From a checkpoint of a small transformer trained on Wikipedia: a variant of Adam for these matrices.
Each number is 128 + 24 x the weight over its row's rms, rounded and kept within 0 to 255. Layers, rows and columns count from 0. The size above them is the row's rms in percent of the matrix's.

# layer 5 MLP gate, 256x96, rms 0.0784, rows 92-102, columns 0-95
size [105 104  98 110 102 113  94 101 103 110 104]
[[107 140 149 137 147 121 151 176 145 143 109 146  60 105 151 155 128 115 112 115 133 112 117 143 126 114 139 121 135 130 169  89 138 153 156 181 140 101 114  96 115 106 157 100 129 129 131 159 185 144 102 148 140 134 121 125 148 118 169 157 167 147 151 122 156 124 144 136 150  88 101 137 131 100 123 121 135  75 122 147  91 130 164  85 108 103  89 149 157  97 125 145 119 143 117 137]
 [126 153  96 137 167 146 139 114 133 118 105 169 105 103 119 152 125 161 108 138 129 121  99 144 128 124 153 147 186 123 123 139  89  99 136 157  67 103 130 145 102 100 160 113 144 150 141 154 149 143 132 145  95 171 110 183 120 133 103 127 137 168  84 159 141 138 115 158  94 118 103 125  57  99 108 152 121 145 142 168 118 118 126 117 135 131 101 146 117 117 117 119 139 115 114 155]
 [159 140 118 140 165 194 116 110 143 112 124 104 153  61 166 149 102 132 132  92 122 125 112 118 107 177 132 118  89 125 136 148 137 133 153 168  42 128 160 127 102 115 142 150 147 145 107 133 119 116 139 118 126 123 163 154 122 133 143 128 147 103 134 158 110 121 111  77 147 159 138  89 165 116 120 153 136 134 110 108 150 139 116 164 140 159 120 120 146 103 131 132 141 109 111 122]
 [ 73 108 105 148 124 117 172 100 141 134 134 108 116  95 124 123 127 183 124 131 142 151 146 147 143 121 101 145 127 129 132 138 133 133  96 117 121 141 148  72 188 110 146 104 146 111 129 163 161  65 119 136 134  91 108  95 184 126 121 101 119 115 119 123 169 133 126 124 130 173 116 154 102 132  82 157 123  88 127 147 112 137 154 129 148 156 138 100 108  98 129  90 141 138 134 115]
 [128 122 117 126 125 111 121 109 124 160 105 115 112 117  99 133 123 134  94  97 113 120 136 137 126  93 109 124 143 165 118 160 142 157  98 183 171  82 159  89 147 126 148  97 154  49 119 178 146 150 146 120 152 136 128 140 139 114 116 166 154 135 134 117 114 120 148 115 157 114  93 105 113 111 103 110 118 131 125  71 128 108 134 115 101 151 112 153 165  90 123 143  85 125 155 116]
 [136 135 150 132 118 124 121 151 106 133  77 153 140 143 137 223 131 147 128 122 113 109 104 153 107 132 131 104 162 122 115 164 145 169 137 148  83 133 146 136 102  91 131 139 131 137 115  82 157 116 109  96 135 163 157 106 131 139 133 124 172 138 102 155 129  96 142 132 137 120  78  72 115  75 126 164 126 121 117 126 137 142 115 143 164 113 150 118 142 139  88 129 118 151 111 128]
 [129 128 160 108 114 112 152 120 160 110 110 180 156 154 154 157 113 111 153  82 156 108 141 137 133  88 124 122 140 140 149 133 126 152 152 140 148 114 102 117 109 100 121 132 136 135 105 141 146  97 129  88 132 108  87 167 132 115 132 129 140  94 150  79 133 160 153 139 137 107 121 140 134 102 129 137  94 127  99  78 147 183  97 144 148  86 159 131 193 121 109 103 152 151 107 146]
 [146 112 162 102 183  96 108 120  81 102  97 156 126 106 116 144 165 161 128 117 151  98 149 168 130 100  79 101 130 153 147 142 107 126 156 121  85  71 145 119 138 121 140 117 132 110 159 123 116 113 116 132 117 108  96 144 155 145  98 100 173 133 113 115 126  90 153 128 144 149 116  92  81 126 100  88 155 133 113 160 113 158 115 105 109 134 123 116 117 134 121 114  89 124 110 106]
 [ 97 153 147 129 118 113 164 119 114 135 112 125 126 143 148 118 111  76 123 101 144 110 107 133 101 147 140  78 140 108 140 147 166 122 129 187 147 113 144 128  90  95 139 120 155 125 130 158 136 150 115  95 153 150 101 168 139  75 114 126 152 109 131  97 156 122 147 145 145 129  83  98 108 113  99 142 128  96 112 108 153  82  86 133 112  94 144 116 183 154 136 105 102 150 140 146]
 [106 139 114 136 141 182 172 131 140  94 111 100 155 118 116 136 118 122  90  91 129 119 154 140 144 163 122 138 122  93 136 135 149 126 111 146 121 105 161  97 156 103 168 102 119 148 102 153 117 109 132 139 144 152 141 125 137 103 136 109 171  94 134 150  97 158 118 197 168 140 146 135 141 106 134 140 163 133  87 179 130 134 155 115  57 151 104 142 129 158 140 123 134 139 126 128]
 [ 96 142 129 133 136 119 163 125 128 147  70 183 125 112  98 128 116 139 114 100 103  99 120 148 121 119 165 152 164 171 117 107 150 173  95 137  80 100 183 103 146 115 110 125 110 117 148 143 113 117 122 125 127 179 136 128 115 145 125 124 155 104 134 141 126 112  98 112 108 130  73 114 145 118  94 119 116 103 136 139 149 111 100 140 136 175  87 154 132 119 106 148 186 141 131 117]]
# layer 5 MLP up, 256x96, rms 0.0792, rows 92-102, columns 0-95
size [106 102 111 102 103  97  85  94 107 106 101]
[[166  95 112 145 143 122 158 107 158 101 133 125 177 121 119 149 143 141 178  93 100 130 121 131 111 154 163 169 127  89 136 119 107 107  94 137 135 122 138 126 132 134 111 157 116 112 136 104 100 139 169 108 135 116 137 144 142  98 120 151  77  96  92 149 130 121 102 128 159 170 104 104 105 133 146 146 164 136 135 135 152 108 133 168 145 157 107 105  84 151 151 134 173  77 147 138]
 [120 146 116 114 187 120  97 163  95 113 139 130 136 145 131 139  86 107  97 127 105 116 139 115 151 153 137 118 129 158 151 121 119 159  94  93 134 156 122 107 140 132 103  83 102 104 113 150 138 158 151 135 137 142 126 121 129 132 118 163 157  73 122 159 151 146 145 104 105 151 147 137 114 130 136 116 141 171 143 106 130 115 175  94 122 193 122 193  85 107 153 138 135 120 113 150]
 [126 167 119 116 111 126 118  98 135  80 130 106  89 157 166 125 133  84 162 139 101 118 127 124 130 120 123 126 124 136 101 102 142 129 148 154 135 125 112 160 122 146 139 138 136 142 126 122  95 115 117 111 111 103 166 140 132  98  84 148  70 111 131  71  95 133 122  98 116 127 127 101 171 121 136 199  99 109 161  77 156 148 136 136 153 126 150  94 145 121 137 152 115 117 166  98]
 [124 119 144 120 146 133 117 114 145  77 128 147 150 132 167 137 104 105 141 103 131 129 149  87 153 118  89 123 101 148 156 154 137 168 147 107 173  81 135 131 153 132 177  99 118 200 127 126 108 175 100 142 147 144 118 111 102 145 131 156 111  77 151 121 131 102 104 130 132 132 103 153 177  99 134 126 119 135 178 137 108 155 111 109 113 127 137 116 125 160 146 129 125  91 121 105]
 [156 144 113 111 132 141  87  90 135  96 131  89 163  80 120 142 125 129 184 112 100 141 134 116 146 115  83 118 138  67 141  79 156  98 133 147  97 150 136 105 147 128 138 108 161 107 123 138 156 159 151 150 140 107 113 117 140 138 131 108 110 104 105 178 141 110  97  89 152 124 179 155  78 126 121 124  96 148 134 129 124 144 120 119 153 102 136 139 118 139 118 153 145  85 130 132]
 [132 140 155 126  98 123  67 114 108 127 112 148 131 171 165 154 109 117 131 150 123 115 114 130 112 153 134 151 110 148 116 153 166 161 156 139 108 145 176 169 100 136 121 130  92 131  95  90 183 142 130 109 146 164 100  98 131 135 130 114 158 121 105 114 123  88 126 136 130 121  81  86 157 115 144 145 152 163 115 121 149 136 136 107 176 119 164 136 150 150  84 139  97 151 145 133]
 [147 118 117 101 123 113 155 100 156  98 131 143 145 138 126 131 145  93 151 119 138 104 140 137 109  78 142 120 139 154 161 132 137 123 146 103 174 106 141 124 129 149 123 152 167 104 143 128 140  87 137  88 112 141  98 122 117 100 114 120  81  56 157  78 101 171  93 123 167 102 142 143 138 141 141 112 129 137 141  79 189 134 107 128 115 104 146 120 150 127  93 118 138 145 150 138]
 [ 93 142 160 165 152 129 129 183 132 133 130 116 105 144 112 115 159 105 114 120 159 116 126 133  99 150 151 181 140 111 152 141 130 147 109 171  97 120 203 151 134 124 135 154 116 161  81 152  94  94 138 138 109 115 144 129 120 137 196 149 153 100 137  81 107 125 165 133 123 142 124 127  87 144 148  83 133 129 141 123 142 121 100 102 114 138 106 118 119 106 117 132 123 146 153 141]
 [133 149 170 132 133 167 131 146 126 115 139  80  94  86 105 127 121 125  87 116 138 135  99 131 162 152 134 156 152 109 107 152 170 126 135 115  90 190 136 114 146 124 137 124 123 108 138 112 142 141 153 119 117  87 129  99  96 121 134 113 123 116  97 111 103 108 119 156 135 181 129 195 163 128 139 125 182 143 123 134 103 125 141 108 149 168 158 166 123 109 158 122 115 159 155 131]
 [112 141 114  93 159 169 129 129 102 158 112 136 142 142 111 161 128 134 141 153 142 109 101 114  98  80 105 164 148 100 120 122 135 136 107 143 173 114 141 125 173  98 131 174 165 143 102 137 107 131 105  94 139 110 161 155 172 120 120 128 151 104 206 134  80 103 142 177 143 128 130 130 128 135 133 112 130  96 102 125 124 158 132 163 134 149 133 162 134 138 133 123 148  99 102 103]
 [143  96 149 135 163 167 128 168 128 129 141  80 105 106 114 128 174 162 140 176 154 170 146 140 134 171 128  78 124  93 128 150 122 108 102 166 149 138 114 128 106 116 151 151 133 124 101 141 144 120 135 129 108 122 142 190 151 127 141 109  88 151 154 111  89 123 149 150 149 113 153 124 136 131 156  98 149 151  90 100 122 137 124 133 135 107 151 103 156 122 124 126  67 149 123 103]]
# layer 5 MLP down (transposed), 256x96, rms 0.071, rows 92-102, columns 0-95
size [ 85  97  98 150  95 105  80  99 115  85  86]
[[159 119 130 110 150 110 128 117 114 146 137 202 158 144 131 135 107 138 117 105  76 153  66  44 142 138 105 135 126 146 146 148 119 158 120 109 136 106  91 133 110 128 131 126 151 121 120 116 127 103 114 114 127  68 115 113 160 136  99 144 160  91 101 130 143 104 113 132 106  77 124 149 127 140 114  95 118 117 140 132 122 196 134 110 124 123 136 133 118 146 102 132 111 135 150 129]
 [130 135 103 131 135 126 110 140 135 118  90 134 139 103 145 138 121 147 146 165 124  99 173  99 139 139 131  92 112 164 130 116 122 133 123 161  94 175 138 133 110 109 100  83 157 127  72 169 147 136 192 128 138 158 153 138 172 149  83 102 167 120 147 150 143 141 117 142 136  90 105 160  99 103 111 124 136 158 112 154  78 139 135 169 145 112 149 113 128 157 118 124 113 149 131 118]
 [144 145 113 101 126 148 129 104 126 127 134 125 169 132 125  98  89 138 101 136 141 116 104  77 147 141 112 167 141 100 162 133 133 153 110 136 156 130 111 128 141 127 102 126 116 141 198 123 112 101 131 110 145 129 111 110 149  87 145 129 142 134 119 120 193  77 166 147 140  76 113 146  98  87 164 122 154 150 104 146 175 148 127 104 112 162 128 130 101  97 132 128 110 159 120 157]
 [135 123 128 118 129 114  79 125 127 149 125 145 111 140 131 123 115 125 134 119 135 133 127 127 144  76 138 131 119 177 137  95 160 153 151  55 140 126 130 136 133 123 221 175 119 138 121 123 134 123 140 150 118 127 133 112 130 128 131 128 144 129 127 116 136 149  87 134  96 131 126 128 119 129 129 127 120 114 128 141 130 111 127 105 116 120  65 146 107 132 136 133 122 120 190  26]
 [143 160 139 168  98 168 114 126 166 140 126 122 126 101 201 112 101 129 162 123 146 106 157  73 179 122  80 138 140 124 125 126 117 126  88 129 114 124 121 144 155 118 158 127 139 132 156 120 121  88 122 144 161 105 145 132 145 152 113 134 133 158 115 116 147 136 119 146 112  63 147 140 154 122 132 144 128 166 128 111 134 123 144  83 127 124 115 123 131 155  92  91  96 124 169  92]
 [108 131  98 155 113  96 149 106 102 148 120 129 111 152 133 104 121 115 120 105 168 144 192 115 141 143 148 117 132 132  78 141  70 105 147 115  71  77 138 176 148 127 146 124 145 154 167 138 115 174 134  97 136 116  91 148 130 114  81 142 117 104 118  92 120 106 112 124 130 129 140 162 115 100 111 136 116 155 131 108 119 116 168 148 138 100 152 104  99 145  98 118 148 143 141 116]
 [152 160 128 181 157 123 150 132  91 124 122 135 140 113 129 154  83 125 128 110 103  84  96  74 184 123  97 154 138 122 117 179 142 133 167 144 117  96 154  81 152 106 102 114 129 157 161 155 118 125 125 105 113 144 151  91 125  99 122 137 140 113 129  90 118 161 130 134 105 166 107 130 134 134 150  80 145 105 149 141 141 100 162 102 146 127 143 166 114 129 127 113 141 122 100 133]
 [132  96 133 114 153 126 122 129 124 129 104 131 137  96 146 110 120 142 108 118 136 109 125 134 118 140 187 108 109 137 155 126 118  88 135 176 146 172 116 103 133 122  86 139 146 151 117 111 126 115 155 134 136 105  93 132 154 162 105  77  75 141 158 135 107 129 134 132 129  89 150 102 128 113 141  71 177 162 128  88 145 109 112 144 124 152 181  74 121 103 135 137 122 125  99 164]
 [ 96 145 158 126 125 107  91 129 143 145 126 125 138 173  90 125 149 122 147 120  94 117 164 143 156 160 125 125 159 118 139 119 106  97 134 146 139 146 128 140 101 197 136  95 161 125 125 134 162 165 114 165 147 127 167  95 105 132 134 105 161 158 122 112 149 125 153 151 103  83 174  83 120 146 151 162 102 118  88 101 139  98 131 134 159 129  93 127 108 152 109 145 116 159 147 125]
 [151 115 113  93 112 153 111 153 119 118 124 144 108 134 153 161  58 134 101 125 117 170 133 132 182 110 117 119 123 133 133 119  93 139 168 112 131 122 136 150 203 122 161 131 114 129 138 112  91 116 168 141  95 115 160 144 141 156 150 121 142  74 144 130 146 113 116 105 130 134 159 111 120 125  90 107 121 101 119 185 109 101 128 105 103 130 104 138 122 144 112 115 125 116 148  76]
 [126 175 139 148 155 141 130 121 147 132 140 153 125 128 109 129 109 129 129 124 150 128 121 116 124 142  40 107 123  93 137 117 154 125 157 151 144 135 133 144 149 112 155  99 125 131  77 162  97 107 138 141  91 129 143 121  75  88 129 121 122 149 115 145 142 118 115 172 133 105 139 140 125 126 142  52  81 144 133 118 121 123 177  87 160 133 119  81 106 147 169 112 127 122 133 130]]